Part of a small language model's weights: RMSNorm before each block.
Each number is 128 + 32 x the weight over its row's rms, rounded and kept within 0 to 255. Layers, rows and columns count from 0. The size above them is the row's rms in percent of the matrix's.

# layer 4 MLP gate, 2560x640, rms 0.0269, rows 1386-1414, columns 160-239
size [101 100 103  97  97 100  95  97 101 103  98 101  91  98 100  98  99  96 101  96 103 101 100  99 104  99 105 107  98]
[[120  99 136 166 193 151 138 111 179 104 116 154 130 182  32 109 144 116  83 144  83 166 204 124 122 143  54  90 142 106 164  33 199 157 153 149 144 208 105 160 165  92  97 138 108 147  95 141 113 111 116 119 105  89 167 110 105 144 105 126 142 152 137  95  97  91 153 131 140  76 193 161 104 138 110 126 127 137 156 100]
 [ 81 111  99 159 134 106 168 156 104 110  84 109 129 124 101 122 143 159 138 144 100 140 142 106 135 155 129  99  79 126 149 195 115 190 188 169 130  68 167 128 101 112 125 149 182 119 145 103 131 114 170  87 106 101 146 141 114 108  66 151  93 127 114 118 116 138 134 191 155 138 118 137 116  80 106  90 172 125 160 159]
 [ 82 189 103  76 106  85 153  75 144 147 171  77 143 159 174 118  53 152  91 141 121 125 203  84 123 139 112 126 137 139 187 135 114  97  51 121  94 166 138  97  84 102 116 122 154 129 121  98 185  81 114  75 154  72 134 151 129 109 121 163 132 128  71 115  87  99 138 178 153  41 159 121 123 111  96 107 149 199 155  63]
 [135 153  81 102 157 122 170  80 152  90 100 120 134 170  60  72  81 119  78 138 164 104  81 143 140 136 116 141 139 109 122  81 137 105 189  74 162 125 116  65 104 143 116 171  57 179 161 135  97 160 148 138 180 131 170 166 119 130 171 170 167 188 163 169 106  91 112 195 111 154 104 126 124 110 122 117 104  46 161 104]
 [118 134  97  79 219 121  93 109 150 132 158 165 175 128 109 164 153 146 134  93 144 107 121 152 109 145 124 124 177 134 188  63 133 140 148 141 189 186  98 141 202 144 167 116 140  95  68 105  90 135 135 153 138 142 142 159 142 161  98  92 133 158 167 139 140 139 139 143 142  78 136 156 163 142 128 100 116 173 204 159]
 [104 120 142 123  82 126 104 135 186 113 124 163 137 187 119 150 106 115 101 113 151 130  80  64 126 164 148 117 120 147 143 102  76 155 159 132 111 137 124 146 148 141  76 105  85  85 130 138  95 162 104 143 119 142 148 131 151 118  87 109 125 135 134 115 139 174  72  77 103 109 148 140 133 108  98 118 157 119 145 220]
 [185 128  80 147  78 144 156 101 133  76 132  94  81  97 117 114 156 196 163 133 154 100 149 127 177 144 146 116 160 124 127 124 100 136 124 165  78  87 132 155  81 148  94 128 134 173 171 144 143 145 177 119 101 157 192 163 136 148 139 135 153 120  96 144 162 124 112 145 129 174 146  70  64 111 166 139 153 123  95 169]
 [106 147 205 181 166 112 156  70 141  79 135 152  99 145 142 138  85 140  84 181 119 152 137 139 112 178 110  72 161 103 197 146 143 130  67 127 167  72 138  86 174 157 112  80 152 168 129 147 131  99 125  66 116 114 142 132 146 132  88 127 124 133 125 157 143 151  94 123  96  97 147 136 151 149 119 119 106  95 145 125]
 [122 143  56 138 152 176 100  84 125 121 149 120 126 202  95 140 101 143 145  59  77 142 140 142 139 179 115 133 148 146 180  88 136 162 119 156 162 112 104  94 114 132  94 119 164 108 138 116 117 149 154 136 142 116 123  87 140 125 132 121 157  98 116 180 154 117 142  61 126  87  92 142  89 129 114  75  83 110 108 102]
 [ 81 184 129 120 122  59  87  78 111  87 173 124 115 143 150 177 136 171 144 114  72 154 127  94 158 168 133 154  58 117 154  76 142  78 145 159  98 136 169 108 128 165  64  98 126 120 183 139 151 138 184 103 139  92 174 162 128 116 130 158 186 121 167 123 171 146 144 132 109  83  99 128 110 120 123 104  60 154 119 158]
 [140 157 135 142 106 153 159 144 122 145 104 151  85 127 128  55 174 193  42 175 138  94 131 138 100  82  82 173 151 139 162 115 198 161  92 118 111  86 149 141  87 102  88 121 108  77 144 139 149 106 134 120 156 132 153  93 115  98 137 170 130 173 132  92 118 170  82 131  99 157 141 148 147  61  93  94 156 124  83 153]
 [159 157  76 128 119 151 110 114 132  90  57 136 134 159 170 138 113 161 168 110 124 176 173 139 138  84 130 207  87 161 172 158 133 185  98 119 106 156 114 153 173 105  96 137 124 109 162 114 151  91 134 140 180 116 163 138  92 144 113 134 140  98 144 112 120  97 107 183 109 150  96 104 138  98  66  78 122 153 110 133]
 [100  83 103 133 163 129  99 107 129  77 120  65 131 147  95 158  93 173 110 107 109  68 117 185  85 130  46 142 179 161 159  87 140 162 144 111 139 131 108  46 139 130  85 106  81  98 137  96 103 136  79  83 152 137 162 145 130 143 161 133 106 120 138 104 121 105 118 141 133 106 154 183 132 131 124 101 119  83 124 133]
 [146  99  74 142  92 151 111 174 123 142 125  57 162 140 162 133 136  85 157 139 189 128 157 146 111 129 159 137 108 137 140 116 168 152 124 131 146 101 115  76 112 107 135 118 127  69 194 151 128 102 133 151 145 114 122  71 155 148  90 177 179 167 120 101 143 154 140  80 186  85 133 158 184 106 133 115 124 152 182 105]
 [177 104 120 190 158 151 138 121 177 139 114 126 115 153 134 159  74 102  41 121 147 164  34  57 129 110 142 147 142 165 139  94 161  86 197 153 162 112 147 149  95 165 205 181  98 121 110  77 123  93 155 174  86 153 125 118 117 108 107 168 122 158  97 161 110 134 113 193 126 182 121 132 128 119 120  98  94 126 121 115]
 [127 146 162 189 150  76 167 124 139 117 106 126 181 112  78 148 147 129 105 129 110  62 159 128  94 121 127  53  89 123 154 115 200 104  86 118 130 122  90 142  84 111 121  96 157  97 160 127 149  65 111 118 163 177 159 104 127 116  93 144 109 130 125 123 126 132 181 108 128 144 152 112  86 157 133  88 147 189 116 139]
 [112 139 137  94 120 123 120 131 129 128 129 161  97 167  99 169  74 136  90 146 160 165  86 112 126 159 174 139 112 100  93  78 172 173 134 140  91 132 125 137  87  63 151 143 144 129  95 179  61 115 126 144 168  93 109 125  98  73 157 175 147  86  96  75 135 136  77  91 126 147 116 143 148 177 127 125 146 108 220 132]
 [ 56 157 119 120 115  99  94  34 158 131  89 140 149 111 150 118  93 149 113  82 136 124  83  85 242 126 106  93 138 103 117 107 138  62 163 103 170  57 121  67  93 142 108 146 137 124 169  80 137  77  99 117 136 162  58 164 105 171 112 115 134 126 145 143 173 130 178 103 171 103 121 108 124 116  81  65 107 142  99  96]
 [155 133 162 125 152 122  91 175 166 116 158 153 125 196 115 106 118 204  86  31  82 113 152 122 150 127 119  68 161 144 133  95 158 161 123 142 162 109 102 128 134 121 189  86 162 104  89  96 135  80 157 110  77 152  91 143 138 107  98 156 168 100 134 109 104 109 111 102 125  92  91 171 147 146 111  99 114 140 128 119]
 [133 172 178 139 104  99 132  95 147 115 149  78  85  95 123 124 142 143  88 190 135 149  94 143 136 160 138 181 130 101 159 165 101 131 168 163  77 175 207  83 182  85 157 105 160 128 163 122  91 130 163 139 149 189 149 148 142 156 134 211 170  83 157 117 123 144 157 125 114 126 145 120  98 113 142  83 176 119 157 154]
 [151 108 135  87 185 102 177 122 104 111 133 155 117  50 131 174 139 127  92  96  97 143  86 160 112 139 130  67 139 162 160 152  98 138 154 140 117 124 133 119  93 161 103 169 138 141 124  97 127  86 101  96 135 132 104  89 142 123 167 112 200 101 159 166 172 164  65 112 133 125  88 131  80 135  85 130  89 137 134 147]
 [127  54 123 135 132  81 147 183  60 114 136 159 163 120 136 182 149  90 138 154  84 122 135 126 113 145  93  99 139 119 131  95 147 114 151 137 112 190 126 111  39 104 112 130 122 118 145  73 105 110 129  49 155 146 146 104 108 157 100  86 135 133 126 107 177 130 148 124  80 136 114 139  77 162 118  81 136  94 240 132]
 [110 118 147 146  85  85 139 130  99 150 124 137 136 131 158 118 226 105 127 113 127  71 176 120 141 139 168 105  60 184 178 120 122 160 180 105 118 101 139 134 108 125 165 125 133 134 103 124 104 109 184  65 138 158 131 128 137 115 142 130 112 108 105 105 136 150 100 165 122 105 176 134 106  81 135 127 154 220 111 153]
 [127 173 153 141  90  91  84 160 102 132  91 126 132 132 127 186 120  65  89  65 122 115 109 124 115 108 145 168  84  84 154 170 126 112  82 105 111 138 133 162 150 183 106 163 124 167 156 129 186 123 129 161  79 127 104 100  74 111 156 150 131 153  79 108 119 116 100 130 100 141 112  84 128  82  84 119 131 119 112  64]
 [170  95 152 127 132 118 160 111 155 136 135 107 171 119 145  91 135 113 139  76 133 110 130 179  78 141 140 119 148 207 114 130 103  83 129 124 121  63 127 129 179  95 128 147 122 143 176 164 116  83 145 124  99 101 136 148 119  90 104 126 159 111 102 104 100 238  88 180 163 179 142 133 155  97  63 154  96 175 179 137]
 [ 72 111 115  94 156  96  90 117 165 168  58 148 122 141 109 139 165 159 125 114 144 116 141 123 161 115 113 125 117 137 120  85 154 151 139 155 136 112 116 132  71 155 101 125 140  90 141  82 154 104 134 140 127 107 175 131 128 127  32 109 130  50 130 179 122 135 122 137 123 154 163 135 185  93 151 133 136 179 117 137]
 [160 112 165 140 146 135 179 103 121  85 130 136 146 100 137 134 167 127 102  76 120 139 155 165  89 185  69 126  94 124 145 113 185 133  70 144 144 125 138 108 108 115 100 116 119 141 138 139  65 129 151 110 136 101 115  72 196 126 150 125 126  86 116  79 105 157 123  74 170 157 172 123 118 112 166  88 110 115 148 134]
 [139  59 148 161 154 156 134 108  80 130 110  72  97 140 124 160 150 125  75 112 149 159 118 181  76 120 118 133 202 133 121 142 146 100 202 132 130 149 129 137  88 130 142 149 140 139 185 100 138 170 157 115  95 143 151  67 167 137  66 121 181  74 156  90 151 155 102 129 174 141 132 110 114 112 199 132 122 118 216 167]
 [107 133 123 178  95 140 162 105 102 112 116  71 118 134  68 162 116 149  86 161 118  49  90 103 155  86 166 112 105 149 130 173 132 167 164 125 112 142 157 111 141 118 142 120 183  73  70 129 112 110 118 149 158 128 131 115 119 113 132 142 103 114 147 125 140 167  86 147  96 133 124 194 143 171 111 169 102 147 130 102]]
# layer 4 MLP up, 2560x640, rms 0.026, rows 1386-1413, columns 160-239
size [103  99 103  98  98 101  98  96 100 102  99 101  91  95 100  96  99  97  98 100 103 101  97 101 101  98 102 104]
[[172 110  99   8 158 170 180 183 151 137 116 200 157 136 134 150  83 125 136 179 116 129  51 147 141 149  98  66 116  98 149 168 156 104 147  88 122 124  84 112 118 167 128  78  88  70 163 111 114 133 103 138 123 133 139  80  72 128  58 116 232 164 107 142 123  87 108 130 201 159 101 103 124 106 134 143  94 170 149 114]
 [142 113 117 135 104 131 163 125 113  85 159  95  80 139 171 113 134 122 120 125 168 155 151  93 166 216 112 117 160 129  98  90  70 137 114 110 109 121 106 137 124 102 144  99  98 154 190 125  89  88 121  45 143 107 165 194 180 111 127  50 175 147 143 148  76  73 115 102 157 153 117 124  70 127 163 115 157  67 115  65]
 [167 118 163  57 176  97 150  73 173 118 120  88  45  73 154 125  77 123 120 134 136 141 120 135  75 183 121 167 158 128 179 118  88 137 133 140 142 122 116 119 115 127 123 133 147 116 116 152  96 127 111 103 228 145 181 136 164 122 101 146 115 191  88 121 128 151 144 153 121 171 144 136 116 161 148 130  97 147 104  90]
 [167 131 116 144  88 184 178 173 187 104 174 196 146 120  76 136  35 133  73  76 160 107 107  97 127  40  96 145 149 104 115 164 134 115 140 120 118 169  88 146  90 131 116 156 169 189 142 148 158  77 131  98 174 169 168 126  80 156 126 150 113 123 123 151 115 160 184 165 156 140 110 178 147 154 159 139 113 145 165  82]
 [144  33 191 133  78 176 155  96 165 174 111 106 147 115 173 104 125 118  93 119 128 128 130  86 114 122  90  97 127 116 157 114 121 117 156 156  98  72 103 133  81 201 147  99 146 106 130 152 169  93 133 131 162 131 189  99 174  94 215 181 119 106 147 152  66 107  84 104 128  75 117 120 144 195 102 129 116 136 114 119]
 [125  72 114 107 120 165 114  90 151 107 149 123 133 105 117 125 133 164 166 133 138 148 183 157 121  68 142 160  78 119 117 107 102 161 135 108 123 110 167 147 168  94 120 129 143 109 156 113 153 137 155 135 169  60 177 133  98 112  79 119  82 119 119 134 118 138 106 101 122 169  95 140  58 166  65 175 151 122 110 192]
 [ 97 117  86 110 124 155 124  74 158 140  72 121 111 139 168  70  78  94  28 122 122 115 116 127  91  84  72 142 117 153 119 142 123 176 110 157 132 154 140 118 131 146 148 211 104 133 104 171 144 137 159 125 108  81 119 139 160 122  95 156 137 136 126 138 118  69 139 186 127 128 140 108 156 149 138 135 119 126 105 133]
 [145 142 169 150  87 126 114  78 184  85 127 168  89 127 164 123 101 126  65 163 151 137  99 160 170 210 120 162 139 119  71  92 108 160 127 192 134 168 136 136  68 135 112 102  81 148 138 143  88 177 188 113 183 151  88 168 134  77 125 142 138 148 158 152 144  96 152 100 137  94  82 157 129 104 173 157 163  64 135  97]
 [ 69 159 146  97 118 106  86 101 103  69 146 119 109 113 107 147 117 183  99 148 106  87  86 141 155 144 170 145 163 142 141 192 108 113 134 136 153 116 128 145  75 109 134 207 121  72 146 145 110 147 145 169 132 176 160 113 161 206 106 145 183 150 138 106 147 136 130 133 132  92 157 150 138 109 148 107 148 151  63 108]
 [122 153 119 203 137  81  98 141  78 163 153 117  94  91 122 125 120  89 173  96 147 128  80 180 114 103 129 163 143  83  78  88 139 118  78 128 155 137  75 194  80 132 165 125 184 206 117 154 110  95 148 175 143 132 119 136 168 134 171 145 144 128 172 172 134  62  90 134 125 181 180  88  73 137 105 144 178 155 128 113]
 [ 62 147 141 147  70 142  45 110 122 132  68  88 132 183 150 140 135  87 146 155 127 154 150 118  83 130 188 105 116 131 101 158 128 158 124 178 150 151 135 130 132 126 174  82 152 140 110  73 112 121  76 132 106 139 165 117 119 149  77 110 135 141 101 102 173 148 123 140 124 171 103 217 103 175 137 147 108 156 101 112]
 [148 113  96  80 129 129 116  86 121 165 130  84 196 153 119 153  99 131 125  95 142 167 124 115 102 132  94 181 121 167 114  94 147 140  99 189  64 142  79 115 117 131 135 124 149  98 150 176 103 121 113 161 120 136 118 129 156 155 163 118 160 114 112  61 155  88 102 149 141 161 142 147 148 174  79 146 122 186 138  95]
 [141 102 135 116 173 157 103 102 153 171 150 134 135 144 149 154  95 133 158 180 131 164  41 136 146 102  79 134 212 153 106 118 100 142 106 109 133 140  63 131 156 187 177 166  97 133  85 105 166 132 128  86 118 169 102 127 180 147  41 206 136  92  83 142 131 122 104 128 117 164 129 144 119 154 167 124 153 117 155 103]
 [135 155 121 184 178 140 131 147 183 155 137 112  97 110 110 125  91 122 141 114 145 113 100 160  97 112 100 132 138 124 149 182  94  92 120 176 113 165 192 185 102 181 141 108 153 115  83 132 114 171 120 117 110 124 175 146 116 133 107 132 184 129 111 129 146 128  82 181 128 108 124  70 112  78 191  95 138 130 160 188]
 [ 62 161 112 122 148  74 119  90  72 214 165 120 133 146 188 216 112 162 103 141  98 169 137 155  88 147  87 101 166 139  81 149 148 119 101 153 105 133 122 104 117 132 198 124 148 129 134 153 103 164 134 125 126 196 175  78 161 124  96 141  88 165 150 123 150 140 140 132 170 128 167  99 139  58 159 146 137 131 143 153]
 [146 120 186 166 109 122 125 139   9 106 126 141  76 108 182 119  84  94  90 154 112 104 142 168 119 160  86 111 227 161 174  95 160 169  71  93 103 163  92 105 149 127 113 127 147 155 117 105 169  92  97 130 146  98 106 103 138 100 124  76 129 127 163 151  80 135 162 167  96  81 160 180 117 193 142 176 207 144 129 114]
 [136  88 176 118 147 114 146 128  89 153 199 126 123 169 174 127 116 139  90 129 194 152 122 102 160 127 164 158 140  98 126  91 148 136 139 122  87  81  86  74  90 165 150 172 109 150 123 102 180 120  88 124 125 115 174  97 106 133 151 146  89 116 126  88 132 132  97 106  89 185  67 100 162 164  87 107  74 110 114 132]
 [153 103 105 114  82 119  74 127 147  65 139 140 115 155 182 157 101 160 117 102 159 120 118 139 113 168 175 120  96 184 154 177  54 151 147 173  99 110 135 163 107 141 175 125 138 158 106 113 110 173 143 180  68  80 149 154 127 120 175 140 147 111 103 135 117 119  87 128  98 153  94 181 141  95 108 137 118 136 145  91]
 [132  98 165 107 127  83 118  87  94 129 142  83 116 140 104 112 103 173 146 159  97 107 137 146 175 110 122 134  99  90 143 193 122 132 159 113 103 177  97 100 137  78 160 110 191 115 102 145 204 160 105 169 183 133 131 125  75 103 103 105  91 166 132  52 132  95 136 134  66  82 190 122 125 106 122  92 132 140 107 123]
 [117  80 134 114 152 108 117 163  75 102 162  92 136 176 112 140  62 139 119 158 126 118 173 193  94 124 136 161 144 117 115 139 147 121 184 154  87 205 123 190 157 121 141  88 116 125 111 150  95 140 105 174 131 107 142 117 123 148 118 112 154 121 205  25  97 173 166 104 170 120 160 117  90 134 140 129  85 168 140 122]
 [108 141  74 135  65 109 170 146 144 152 160 109  89 133  77 148 132 117 107 108 154  96 177 127 141 166 114 139 156 110 182 109 109  99  79 159  84 171 105 137 158  82 161  93  94 128 131 151 116 104 116 180 114  74 168  84 124  87 124  75 166  91 117 105 123  96 123 111 100 105 130 135  93  75  96 106  77 199 126 151]
 [178  64 134  76 178 109 135 151 132 133 132 131 148 151 109  75 140 135 157 118 118 136 160 114 129 104 142 137  62 100 144  83 140 153 118 140 133 130 135 192 117  93 102 160 101 207  99 110 146 176 167  98 154 117 175 147 117 135 160 154 138  79 187 107 121 138 120 183  95 154 167 193 128  75 101 135 160 102 158 142]
 [123 147 161 139 133 102 176  43 127 101 131 158 150 110 132 123 101 133 125  91  94 169 108 145 110 129 134 129 110 142  87  73 100 100 137 122 103 127 132 145  66 110 132 145  81 120  76 151 121 170 111  92  90 129 149 117 177 121 122 131 152  82 145 117 128 108 132 161 142  60 147 110 189 129 125 113 127  90 162  70]
 [113 138 135 154 113 109 182  91  92 119 155 154 141 123 111 135  97  77 144 183  93 159 141 170 121 202  92 144 107  93 111 173 141  49 144 145 122 105  95  84 107  62  50 142 149 119  92 130 124 143 117 220 170 111 163 117  99 109 118  87 102 117 158 124  96 114 130 110 100 107 130 186  95 106 143 137 165 121 138 121]
 [136 141 125 150 140 182  98  68  83 159  97 149 111 102 122 129 118  98  90 167 117  90 128 183 146 127 105 134 127 146  98 157 143 140 152 166 164  80 128 166 131 133  88 100 151  98 113  97 104 130 115  94 137 107 118 139 105 121 185  57 152 137 144  47 126 107 171 193  54 125 112 115 141 152 125 129  95  88 165 129]
 [177 130 128 159 101  63 134 102  88 147 153 115 156 168 137  79 137 117 114  86 126 112  57 135 111 135  55  91 164 142 130 144 162  94  65 117 155 145 133  59  81 167 162 158 103 162 122 138 199 169  71 108  90 147 115 165 194  88 132 118 135  84 166 129 153 132 174 188  70 112 113 153 132  98  94  89 105 116 186 141]
 [130 150  64  89 153 175 107 142 196 123 194 162 179 166  70 141 116  65 115 181 156 122 101  80 174 125 179 164  61  80 173 154 149 103 117 173 129 155 103 100 107 133 122 155 181 147 109 131 174 165 171 176 132 128 169 137 164 166  81 133 141 124 126 140  78 156 174  95  84 144 173 136 144  97 149 123 109 117 104 180]
 [ 51 150 158 194 145 127 167  95 197 108 146 118 206  92 106 115 142 144 141 109 119 129 128  89 115 116 145 154 155  88 109 138 154 126 165  71  83 118  79 114  50  94 153 110 122  66 110 143 151 149 122 128  95 170 106 142 165 153 107 147  87 162 143  91 138 162 164 147  94 193 140 163 111 142 142 127  99  99 124 162]]
# layer 4 MLP down (transposed), 2560x640, rms 0.0233, rows 1386-1413, columns 160-239
size [103 102 104 100  98 101  96  94 101 105 100 102  92  93 102  97  97  91  92  98 103 104 103  98  95 104 101 107]
[[ 32 193 165 163 120 103 124 103 113 135  91 122 132 109 149 130  93 113  88 147 129 119 138 146  75 121 114 108 156 149  92 179 154 214 142 137 125  71 132 165  95 108  94 131 120 132 172 121 148  62 172 145 151 137 149 125 166 109  99 148 108 157 112 165 102 171 109 179 135 116 141 150 111 141  21 155 103 138 141 147]
 [127  68  84 157 156 135 109 145 109 127 133 173 155 163  70 124  88 129  63 145 182 126 209 187  93 130 149 139  84 177 133 106 119 155 102 148 142 178 127 155 124 122 135 153  82 186 140 121 138 117 134 159 178  66 177  72 138 134 148 145  77 137  97 138 123 119 112 149 158  65 147 164 159 117 138 108  63 176  48 123]
 [109 156  83 138 128 139 103 139 119 189 198 172 120 111 109 102 173 124 162 133 124 118  91 153 120  99 165  88 169 139 128 130 198  76 148  86 144 138  96 156  89 128 119  97 161 100 125 136 140 115 117  90 196  91 134 196  66 170 136 115 115 103 127 124 171  83 171 107 140 169 126 125 127 130 122 113  57 101 128 156]
 [ 75  92 137 127 173 131 146 124  67 135 173 105 130 130 103 164 140 155 136 141 111 174  90 134 108 139 154 197 106 128 199  86 163 180 135  96 118 181 115 195 128  99 119 127 161 140 142 118 156 119 134 165 181 170 111 187 176 121  95 105 155 163 128  79  92  73 155 113 155  59  78 189 141 126 155 152 110 165 167  93]
 [140  97 116 105 159 159  44 114 141 115  89 104 128 138 193 122  95  89 107 166 113 114 101 132 105 128 105  81 187 194 142 196  78  82 165 129  69  69 130 144 109  86 130  62  91 134 165 166 151 154 143  85 137 162 116  86 155 198 109 113 112 116 138 109 125 110 153 149  60 110 128 143 144 132 114 126 181 165 120 200]
 [100 124 164 106  99 120 140 159 112  72 110  76 125 122 112 144 155  72 120 142 101 141 176 132 107 105 151 110  91 150  91 117 153 138  41 141 109 126 143 138  30 125 113 117 146 154 130 185  72 155 168 106 163 131  65 160 122  88 114 129 158  56 118 146 156 142  84 153 106 145 171 150 132 147 145 130 139 141 188 137]
 [145 168  82 154 115 114 116 139 126  91 156 166 127  79 177 125 127 205 170  64  96 111 101 108 186  92 121 157 156 178 165 139 157 145  85 108 117  82 146 119  99 115 111  69 102  99 171  87 107 164 106 144  90 149 134 142 201  55 110 126 154 152 102 122 109 147 181  85 139  87 158  96 113 131 109 128 144 169 153 123]
 [150 101 142 178 109 141 117 158 163 129 135 125 100 117 105 149 124 136 125  90 154 182 187 136 174  72 161 167 179  89 153 155 115 134 106  94 171 170  94 127 103 148 123 107 140 148 105 137 131 110 153  93 168 105 149 103 160 204 123  76 110  33 159 130 134 146 158 186 137 105  89  98 143 135 123 137  93 104 143 118]
 [105 157 162 135  87  90 133  91 191  86  98 148  92 117 100 163 109 119 145 125 125 199 125 117 145 102  81 154  91 106  90 161 109 155  70 187 114 108 128 104 106 134 146  89 105 143 137 112 150 163 168 137 105  81 175 164 123 167  98 133  60 157 137  70 154 116 184 174  85 149 131 112 104 165 190 139 154 137  91 105]
 [145 117 162  94 168 154 108 159 111 136  92 127 173 192 147  90  81 163 102 141 113 116 120 174 135 127 148 157 103 120 170 156 195 113 138 154 207 111 100 209 136 165 116 113 101 168  99 120  70 137  88 113 123 138 173 199 188 130 115  96 136 173  80 155 111 124 158 134  86 147 121 113 217 130 112 109 153  98 140  94]
 [ 68 109 163 140 110 168 119 115 135 126 141 186 135 166  69 106 104 170  50 188 103 121 135 155 144 153 183 138 105 162 159  80 151 117 130 152 133 129 131 119 121 109 134 111 128 136  86 138 123  94  92 169 159 139 126  95  87 136 128 124 154 116 222 124  92 189 161 129 137  85 122 137 120 112 178  98 142 158 160 148]
 [ 52 145 137 166 129 128  80 103 157 148 190 141 126 116 128 167 126 122 150 148 112 147 100  67 128 116 153 165  97 160 135 123 166 166 113 158 185 140 117 177 150 162 113  82 149 131  90 126  98 132 163  65 122 170 160 129 164 135 116 141  88 119  93 108 126 140 130 182  79 134 165 117 123 128 102 149 149 115  93 120]
 [165 198 125  84 119  88  92 128 108 124 108 166 130  99  95 159  88 177 167 127 127 176 119 136 184 140 103 126 136 157 139  79 123 123  66 164 132 126  60 120 146 130  88 158 125 156 108 145 132 106  81 125 179 174 113 105 121 103 108  75 141 145 166 157  70  84 120 110 122 135 167  92 167 193  79 122 128 123 122 191]
 [ 89  99  94 191 231 150  91 162 159  96  99 111 123 167 180 115 145 119 111  64 137 124 138 143 143 130 140 107 104 143 138 149 166  99 144 126 121  94 127 116 134 133  98 161 159 208  70  97 106 202 187 151 145 117  93 104 137  68 131 119 164 111 100 174 100 103 118 135 147 102 112 173 127  91  63 116  98 133 120 128]
 [ 49 114  85 134 118 162 115 182 137 112 129 128  85 115 120 114 118 135 159 154 122 189  72  93  65 128 118 144  84 136 127 174 167 125 184 106 162 140 139 215  93 190 178 135 159 139  91 118 110 185  69 153  94 113  71  89 161 106 137 103 116 146  90 193  40 119 134 124 116 122  70 150 129 111 154 108 152 114 109  76]
 [166 133  91 103 135 167 111 148  68 114 120 133 106 120  89 100  98 156 156 146 182 101 136 194 136 155 150 185 148 145 114 128 106 167 161  94  66  73 111 110 132  97  89 125  96 134  93 105 133 127 117  95  69 171 101 120 140 113 165 127 145 129 109 116  97 172 109 132 158  91 136 131 112 122  55 110 139 139 164 118]
 [113 142 123  75 162 167 107 127 174 102  82  91 122  90 102 111 112 111 100 177 169  46 183  75 122 151 132 104 106 144  86 127  72 159 139 100 186 144 104 101 117  87 120  73  78  72  81 113 127 105  79  91 124  90  70 155 112 148 150 185 116 120 117 121 175  79 177 137 169 135 146 144 160 112 170 167 130 117 127 145]
 [138 143 109  68 176 136 127 118 134 127 101 109 117 166  96 119 141 117 108 117 100 113  84 139 146 130 149 201 127 132 151 114 114 156 176 117 108 104  75 142 113 122 161 168 118  93 173  61 103 107 183 140  82 149 159 102 121  68  68  96 108 120 116 125 145 168  77 129 136 133  83 191 134 159 111 100 153 135 145 116]
 [105 147 150 176 110 136 100 159 135 154 126 164 142 177 113 122 143 168 115  93 102 110 131  81 121 209 123 135 127 129 165 143 144 147 108 143 149 162 110  76 115  67 153 137 170 105  90  74 192 103 114 156 133 160 148 163  96 147  95 119 117 157 169 177 146 144 137 109 140 156  99 108 139 138 179  94 118 139 165 148]
 [115 173 140 145 110 104  91 124 158 130 176 150 124 108  65 109 176 167 133 125 124 135 147 146 124  91 149 148 140 104 124 115 127 139 103 127 111 153 134 136  94 123 104 108 111  94 157 122 143 128  88  80 146  82 127 123 119 178 152 112 138 112 191 115 130 165 157 117 173 197  92  67 116  31 114 157 145 112 137 148]
 [167 163 158 132 105 145 129 102 119  78 102  52 141  80 180 156 137  99  93 162 124 158  95 171 130 119  55  73 177 119 160 197 110 108 142 102  74  34 142 109 167 148 122  97 106  92 129  93 132 146 117 118  83 203  85 137 133 129 143 129 142 131 125  99 124 181 121 112 108 185 166 161  88  96 111  94 147 132 116 131]
 [175 104  84 120 185 158 194 133 155 126  83 144 182 155 133 171  89 144  92  94 154  82 118 140 105 144 117 118 114 171 122 122  65 109 109 119 147 126 124 167 162 134 107 133 155 143 152 119 121 160 119 130 145  97 137  93 174 138 165  89 170 136  92 147 159 203 176 108 154 140  85 153 144 189 178 109 156 133 120  89]
 [156 131 102 165 107 152 143 114 148 139 139 118 121 150 119 109 104 129 161 106 127 130  87  99 106 132  99 147 133 159 158 115 139 194 101 129 121 148 126 107 187 173 125 131 107  96 111 100 126  95 135 193 137 117 108 157 125  98  94 130 165 135 162 114 132  95 148 163 111 186  95  66 157 129 105 171 119 100  99 170]
 [193  72 110 138 102 112 165  82  81 167 178 166 168 158  66 109 131 172 102 115  84 135 203 120 146 121 126 149 123 118 127  96 152 102 114 129 104 113 152 117 189 171 109 140  91 137 141 206 150 141 151 105  99 194 168 140 118 157 184 182 124  62 206 161 116 105 166 132 116 109  68 126 110 113 134 111 104 136 119 142]
 [ 44  86 124 151 116 105 144 115 190 119 171  77 172 166  55 159 129 103 150 168 150 125  58 113 122 128 124 116 135  62 115 124 148 115 129 146 121 172  78 105  98 138 158 105  62 114  82  93 110  70 106 139 108  99 109 114 156 153 135 144 175 144  91 111 156  72 144 169 134 148 138 185 140 134 156  61 103 142 159 111]
 [132  90 159 112 111 103 147 108 124 113 193 105 153 130 106 126  92 164 144 125 156 107 158 142 139 173 120 110 157 137 143 107 141 147 144 125 155 130 150 114 126 107 194 142 100 139 110 160 175 144 138 135 110 115 129 111  53 164  89 109  89 151 147 118 117 130 161 110 161  64 142 127 151 109 146 136 141  90 222 136]
 [116 141 165 142  99 151 197 206 133 130  94 146 150 139 119 103 153 107 128 121  95  99 148 143 111 122 146 181 138  76 133 149  67 120  91  63 113 128 107 158 203  98 138  88 117 162 184 195  91  93 204 121 137  80 166 119 147 125 166 177 158  53 114 138 160 121 141 111 132 156  83  25 183 143  59 194  77  82  50 133]
 [103 149 148  60 145 170 136  72  90 137 112 177 156 144  77 115  80 134  73 172 174 150 147 135 129 180 148 135 142 142 100 114 156 161 142  84 178 117  59 111 128 116 114 186 152  98 142  80 107  97 103  98 149 112  94 165 126 141 127 129 146  92  96 168 186 159  94 124 164  73  67 137  72 159 168  79 177 183 153  91]]